config = dict(
    hidden_size=64,
    num_key_value_heads=2,
    head_dim=32,
    intermediate_size=128,
    positions='rope',
    rope_fraction=1.0,
    attn_scale=0.177,
    bias='none',
    tie_word_embeddings=False,
    parallel_block=False,
    init_std_o=0.0,
    init_std_up=0.0582,
    init_std_down=0.0,
    doc_mask=False,
    train_tokens=152100000,
)
Each number is 128 + 24 x the weight over its row's rms, rounded and kept within 0 to 255. Layers, rows and columns count from 0. The size above them is the row's rms in percent of the matrix's.

# layer 6 attention query, 64x64, rms 0.141, rows 0-24, columns 0-63
size [ 68  90  80  83  96 105  87  94  73  84  88 102  90 111  96  87  98  73  84  95  91  86  95  69 102]
[[129 153 187 105 116 133 111 138 116 141 110 135 116  96 129 120 151  85 117 129 119  55 125 121 118 124 117 134 106 115 115 176 103 156 126 136 110 117 173 152 109 141 131 116 102 166 183 123 103 175 167 109 126 129 111 125 136 118 128 147 126  92  97 115]
 [108 120 118 109 144 136 141  93 160 126 111 142 166 153 120  98 104 116 137 127 124 158 111 153 142 111 172 138 119 185 140  66 117 124 133 108 152 190 129  83 124 153 106 125  89 119  96 113 116  97  91 111 145 106 156 146 128 154 109 142 113 132 137 118]
 [ 86 134 125 103 130 133 175 104  98 118 152 160  93  92  86 129 151 135  66 114 111 148 139 151 130 111  96 109 120 134 148 154 141 153 154 142 126 146 168 128 113 101 152 132 124 155 132 156 120 115 161 146 123  98 100  95 166 121  99 159 133 156 146 113]
 [122 138 125  82 145 170 121 159 110 165 114 175 132 123  50 119 118 115  90 135 150 123 125 105 107 138 131 158 109 181 118 171 134 135 126 123 138 137 128 118 117 147 121 116 124 178 124 163 126 136 141 129 157 108 148 119 114 118 135  88 178 152 132 125]
 [138 120  99  80 121 133 171 143 117 116 107 144 162 106 109 158 150 119 166 124 135 158 122 127 146 124 142 103  94 153 116 137 164  78 110 133 111 102 115  79 114 132 128 160 133 145 112 101 128 124 121 144 150  80 139 120  65 145 135 133 158  97 147 162]
 [132 167 110 130  93  95 167  92 136  86 104  89  94 140 145 100 129 158 178 103 141 139 152 148 127 100 158 134 135 117 185 186 120 154 143  76 102 133 127 143 132 125 137 131 117 121 131 115 122 147 145 135 122 141 118 144 166 128 162 129 105 128 117 121]
 [ 63 116 142 106 107 129 153 131 106 106 163 115  79 102 124 144 148 144 168  90 140  88 110 126 113 123 143 108 131  92 126 172 133 120 138 133  77 137  99 154 136 162 137 138 128 128 141 118 154 121 111 147 162 116 137 111  92  94 140 107 144 170 127  98]
 [150 135 108 109 115 180 128 145 132 124 101 134 112  88 135 125 124 133  66 168 111 139 142  73 102 115 150 136 168 140 149 113 110 127 109  98 136 150 110 108 154 132 120 123 173 113  97  88 147 115 119 113  74 134 164 152 110 141 124 144  91 141 112 140]
 [138 147 134  93 173 112  93  82 107 134 147 125 128 135  94 106 158 123 134 138 155  90 122 119 105 104 167 102  98 134 145 169 132 164 110 152  87 152 184 142 114 143 107 116 131 174 164 112 133 123 125 151 111 140 116 127 126 136 161 140 123 119 176 125]
 [113 186 117 157 147 148 155 138 137 151 150 140 130 104 102 157 142 162 157 137 120 148 119 100 126 198 109 116 147 165 137 149 128 116 110 105 111 140 101 136 133 145 114 130 147 100 143 106 127 119 133 152 152 106 118 110  70 125  87 146 123  94  85  97]
 [ 60 134 118 138 107 107  91 103  88 129  81 146 131 103  99 104 143 151 131 105 123 118 126 117 130  88  82 130  96  90 158 140 141 127 145 106 124 151 153 126 115 123 128 162 103 162 159 105 132 150 143  89 123 150 165 109 136 142 100 107 121 144 135  94]
 [162 100 113 146 142 146  92 147 172 127 117 117 138 169 142 144 131 126 145 155 108 144 122 112 150 143 122  98 154 163 136  64 133 112 122 135 165 146 124  62 131 129 132  99 149  89 125 121 144 119 115 141 108 140 148 131  97 101 122 111  74 155  90 134]
 [135 138 130 133 148 121 176  93 137 123 138 140 127 106 128 114 121 115 156 159 144 109 124 100 143 109 119 167  66 120  95 171 123 171 139 101 148 141 101 137 166 142 187 136 101 124 150 159 144 130 148 106 127 141 186 108 128 138 120 143 130 148 150  92]
 [ 81 149 161  95 123 104 169 117 123 113 143 150  97  95 120 128 150 148 133 143 145 145 118 124 109 149 122  92  76 172 112 135 108 156 164 146 126 165 173 143 118  96 180 143 102 164 122 122 107 119 109 120 127 113  91 115 126 119 144 137 167 106 123 126]
 [125 131 107 123 130 167 125 135 142 159 119 131 113 120  78 150 133  78 103 108  93 171 139 109 112 131 120 139 109 110 166 120 155 105 144 157 171 143 104 121 178 114  75 138  64 120 141 135 114 125 115 131 148 106 125 110  99  88 154 117 118 115 143 116]
 [127  99 125 148 114 106 107 132 165 133 144 143 144 110 109 145 122 121 191 153 137 131 128 127 145 133 141 103 159 136 128 125 115 124 103 116 105 132 158 164  99 173 110 160 115 151 129 161 162  92 141  97  79 105  98 163 131 170  89 137 102  91 150 111]
 [147 103  98 101 117 149 114 154 129 154 114 111 177 107 154 159 107 113 144 134 104 158 144 127 141 136 135 135 144  96 123 124 167  88 110 132 147  82  98  98 130 136 132 104 188 102 151 132 140 117 101 123 110 139 177 155  87 161 127 138  97 136 152 153]
 [ 86 124 149 153  86  74 143 109 113 101 106 136 105 136  96 135 112 132 155 120 101 123 110 150  75 153 176 119  68 162 127 123 110 117 130 125 107 122 156 107 140 133 108 136  98 129 138 126 100 135 157 152 111 117 126 156 121 139 188 122 111 125 156 135]
 [112 158 135 141  93 114 149 132 112  95 108 125 103 151 128 132 135 107 119 115 104 109 128 121 116  86 137 142 102 109 136 158 112 152 161 114 114 106 144 139  98 122  71 145  80 209 128 142 127 146 129 106 140 113  86 108 113 120 159 141 178 104 117 129]
 [139 112 133 155 132 140 131 149 101 125 120 124 127 150 111 123 126 156 142 106 127 126 144 143  98 129 143 113 142  80  67 121 135 138 101 126 158  83 120 164 160 150 186  76 134  80 146  76 117 125 137 148 143 165  91 119 155 114 139 127 120 149 119 104]
 [ 82 147 155 168 112  81 143 115 113 119 150 131 106 132  96 145 150 135 103 107 107 102 117 137 142 106 103 100  89 139 140 151 108 120 144 147 126 101 186 116 100 123  84 166 123 155 116 130 145 123 141  93 109 110  88 106 145 140 159 116 178 116 131 134]
 [182 126 140 163 152 129 108 176 143 120 103 131 100 145 121 122 113 109 134 134  91 132 181 158 128 105 150 106 183 123 116 112 109 159 113 132 116 152  92 137 136 110 146  95 118  87  84 141 143 118 139 158 118 153 109 120 146 115 114  99 136 167 100 153]
 [122  89 139 145 107 147 132 149 150 142  71 149 140 151 148 137 140 134 146 120 130 114 149 162 175 103 145 150  84 109 121 132 138 138  99 105 142 134 146 155 146 107 119 127 117  93 139  97 109 149 125 145  88 121  87 116 130 130 138  54 124 148  74 145]
 [102 140 119 153 156 129  76 149 140 172 118 147 133 123 148 167 123 173 132 154 130 124 100 112 148 139 139  67 130 135 129 134 111 100 109  88 170 133 102 158 124 111 128 150 159 134 105 153 107 126 109 159 133 112 104 129 113  91 153  77 141 109 109  99]
 [187 120  98 116 134 151  73 153 143 139 107 118 183 171 121 152 116 100  99 146 112 124 119  96 133 135 121 110 152 131 132 120 116 121 154 111 177 120 112  89 131 130 156 129 160 101 139 153 129 125  99 159 135 138 174 164 122 142 116 111  95 106 134 156]]
# layer 6 attention key, 64x64, rms 0.15, rows 0-23, columns 0-63
size [ 88  89  83  94  86  91  81  78  92  99  77 108  90 141  88  94  71  73  95  79 100 107  96 104]
[[125 126 129 109 104 150 120 130 123  95 157 118 147 111 153 153 148 100 158  80 161 106 106 125 133  96 110  97 135 137 107 128 164 153 180 148 112 142 116 207 120 117 104 141 134 185 131 142 117 126 129 109 120  95  95 123 139  95 160 125 154 129 134 123]
 [160 134 123 159 162 146 117 145 165 129 167 120 120 169 149 141 132 152 116 105 130 133 116 108 137 171  95 124 159 106 104 158 138 131 108 165 139 130  72 124 114 117 148 124 124  98 126 168 132 103 122 191 112 143  81 131 141 123  67 143 129 130 118 130]
 [153 139 125  83 119 100 104 125 127 130 148 114 120 177 173 124 142 143 141 103 167 164 110  81 147 133  95 107 122 123 138 150 132 154 124 138 103 140  59 143 114  99 190 151 124 140 114 113 108  99 125 157 121 142 110 163 121 137 143 125  98 113 104 130]
 [ 83 121 108 139  92 113 111  88 135 157 150 153 157 164 115 117 152 118 116 110 164 121 103 166 102 155  81 137 151 138 153 142  90 149 139 121 106 139 143  94 126 124 147 173 127 136 138 115 119 125 166 152 128 116 164 148 121 124 139  78  86 116 164 118]
 [141  84 166 114 129 121 161 104  97 126 136 144 149 137 103 120 118 103 172 103 170 147 148  88 154 134 111 152 118 127 127 101 140 116 101 138 120 136 110 163 122 113 181 116  79 117 148 133  75 125 104 148 100 157 142  80 126  94 113 123 130 154 135 114]
 [148 146 148 113 142 100 121 116 127  78 117 116 122 117 158 128 165 155  93  85 135 148 100 145 187 127 147 141 102 128 156 179 129 126 148 126  82 148 159 112 125 103 142 120  78 111 109 130 144 155 130 134  93 139 135 153 171 155  98 120 124 129 153 109]
 [161 132 121 133 115  99 140 106 115 108 127 102 112  71 115 128 129 162 100 127 160 141 123 144 103 139 111 141 106 174 105 187 107 116 116 125 143 110 138 142 155 108 144 137 142 150 156 127  55 200 140 127 137 150 142 140 124 121  86 126 135 132 124 122]
 [134 132  74 154  95 123 109 138 148 123 113 104 128  94 152 142 103 175 156 144 145 140 124 155 170 174 123  94 118 130 154 142 154  97 123  88 114 139 143 150 123 129 111 119 193 131 164 103 170 106  96 138 111 110 116 152 122 123 146 110 110 140 105 125]
 [148  99 106 129 146 147 125 136 132 131 141 110 130 106 125 119  95 119 158 134 110 169  97 139 136 146 104 184 130 103 124 126 149 157 156 100 171 123 128 100 169 174 164  99 159  77 126 119 117 128 147 120  99 148 153 167 119 129 122 137 136 108 115 188]
 [127 110  97  97 119 147 148 130 140 117 110 144 128 109 125 137 123 123 107 130 102 134 126 140 160 151 148 186 137 108 133 102 120  73  94 150 123 125 147 106 176 138 140 127 153  79 133 120 148  81 131 103 132 165 190 149 104 113  85 129  96 108 112 129]
 [151  75 127 104 146 182 110 138 157 112 116  83 130  99 142 148 131 111 149 133  93 114 141 128 126 121 134 155 112 158 127 134 122 125 104 171 118 159 134 159 174 133 108 107 135 113 122 100 161 149  99 161 114  80 117 123 143  94 146 101 119 109  87 160]
 [ 97 118 134 118 120  99 138 129  92 132 130 137 106 123 143 131 125 123 114  73 133 124 112 130  93  82 115 116  57 117 140 168 153 114 149 150 115 132 156 163 110 110 124 133  98 177 102 128 114 168 142 121 173  98 100 113 152 113 152 123 156 137 160 105]
 [144 114  77 102 128 137  88 162 137 163 128 144 144 130 162 155 124 156 152 124 116 142 148 145 162 105 122 110 118 146 129 139 163 142 148 143 155  95 111 124 162 103 119 109 123  66 137 118  95 153  84 109 132 159 119  97 128 135 120 110 129 121  61 122]
 [158 114 112 154 154 163 108 156 148 133 107 112 150 148 123 125 111 119 116 143  96 167 155 141 125 183 156 146 150 120 145 106 129 117  85 107 146 122 141  81 128 122 157 108 151  73 117 119 155 110 140 162 120 156 140 127 108 148  71 115  88 126 123 156]
 [143  99 159  77 122 177 144 111  87 153 115 129  86  54 116 103 127 152 149 138  99 115 139 121 116 151 168 133 144 122 139 135 161 137  93 140 122 127 137 126 145 117  92 140 150 140 132 127 129 132 133 109 137 127 108 148 164 124 119 151 104  87 123  73]
 [108 156 128 157 108 110 121 135 145 109 134 143 131 128 165 141 169  79 141 151 120 135  85 101 140 174 121 115 138 161 121 140 150 138 109 143 147 146 131 124 108  82 129 171  86 144 121 154  97 122 111  90 122 126 126  99 110 102 156  83 183 107 135 146]
 [ 95 141 145 129 149 115 148  87 156 105 127 154  86 173 120 105 159 113 142 113 113 106 138 123 127 109 128 131 137 141 126 109 132 138 137 167 149 144 130 147 104 133 111 134 107 185 145 186 116 102 163 110 144 147 115 116 164 104 100 112 177 162 103  91]
 [174 141 115 164 158 144 173 101 146 140 110 169 116 166 105 135 128 141 138 137 130 133 120 141 123 128 128 121  76 175 133 119 101 135 104 109 119 153 134  88 120 121 145 150 119 108 115 147  74 152 111 135 162 101 120 138 196 126 140  84 121 131 114 136]
 [117 126 136 122 132 122 156 108 115 128 140 166 128 130 141 156 130 137 105 104 173  97 104 163  95  97 120  98  97 130 135 137 146 115 147 163  68 123 162 194 113 129 104 139  92 164 113 145 107 160 121 153 114 114  81 120 143  98 158 125 147 126 123 113]
 [130 100 102 177 116  96 128 136 140 139 102 109 140 131 154 108 119 118 122 189 114  86 129 118 121 136 135 129  95 126 162 126 129 133 113 154 137 105 107  81 157 134 125 114 121 100 123 131 134 169 130 161  92 124 182 110 178 119  93 125 133 175 163 135]
 [ 93 153 152 120 120  94 144 121 109 119 166 141  86 108  98 137 143 141 102  85 120 146 108 120 122 130 109 116  89 139 149 177 123 134 147 161 112 131 147 106  88 117  85 145  97 160 133 168 103 171 129 151 144 102  91 104 145 119 170 125 129 144 144 111]
 [100 115 110 146 115 141 134 126 154 101 108 120 124 122 135 119  84  67 119 143 142 174 183 103 155 119 163 173 167 148 103 103 122 153 131 105 145 129 118 106 109 140 120 137 141 119 124 109 163 111 158 170 139 157 142 145 101 142 150 142  97  93  98 133]
 [139 118 111 116 131 156 143 131 165 141 139 120 140 123 126 145 127 130 132 127 137 127 148 102 138 176 132 158 171 115  99 156 126 101 110 117 157 144 157 108 141 141 121 127 112 104  93  71 139 118 121 170 111 176 140 161 123 118  68 174  75  98 142 133]
 [111 150 158 143 101  80 148 127 111 103 146 132  91 130 123 115 158  98 152 106 145  89 109 154 111  93 110 118  93 163 154 166 145 162 132 148 109  87 128 119  85 120 122 106 100 156 110 127 125 132 154  90 175 125  95 115 136  93 147 140 111 137 148 120]]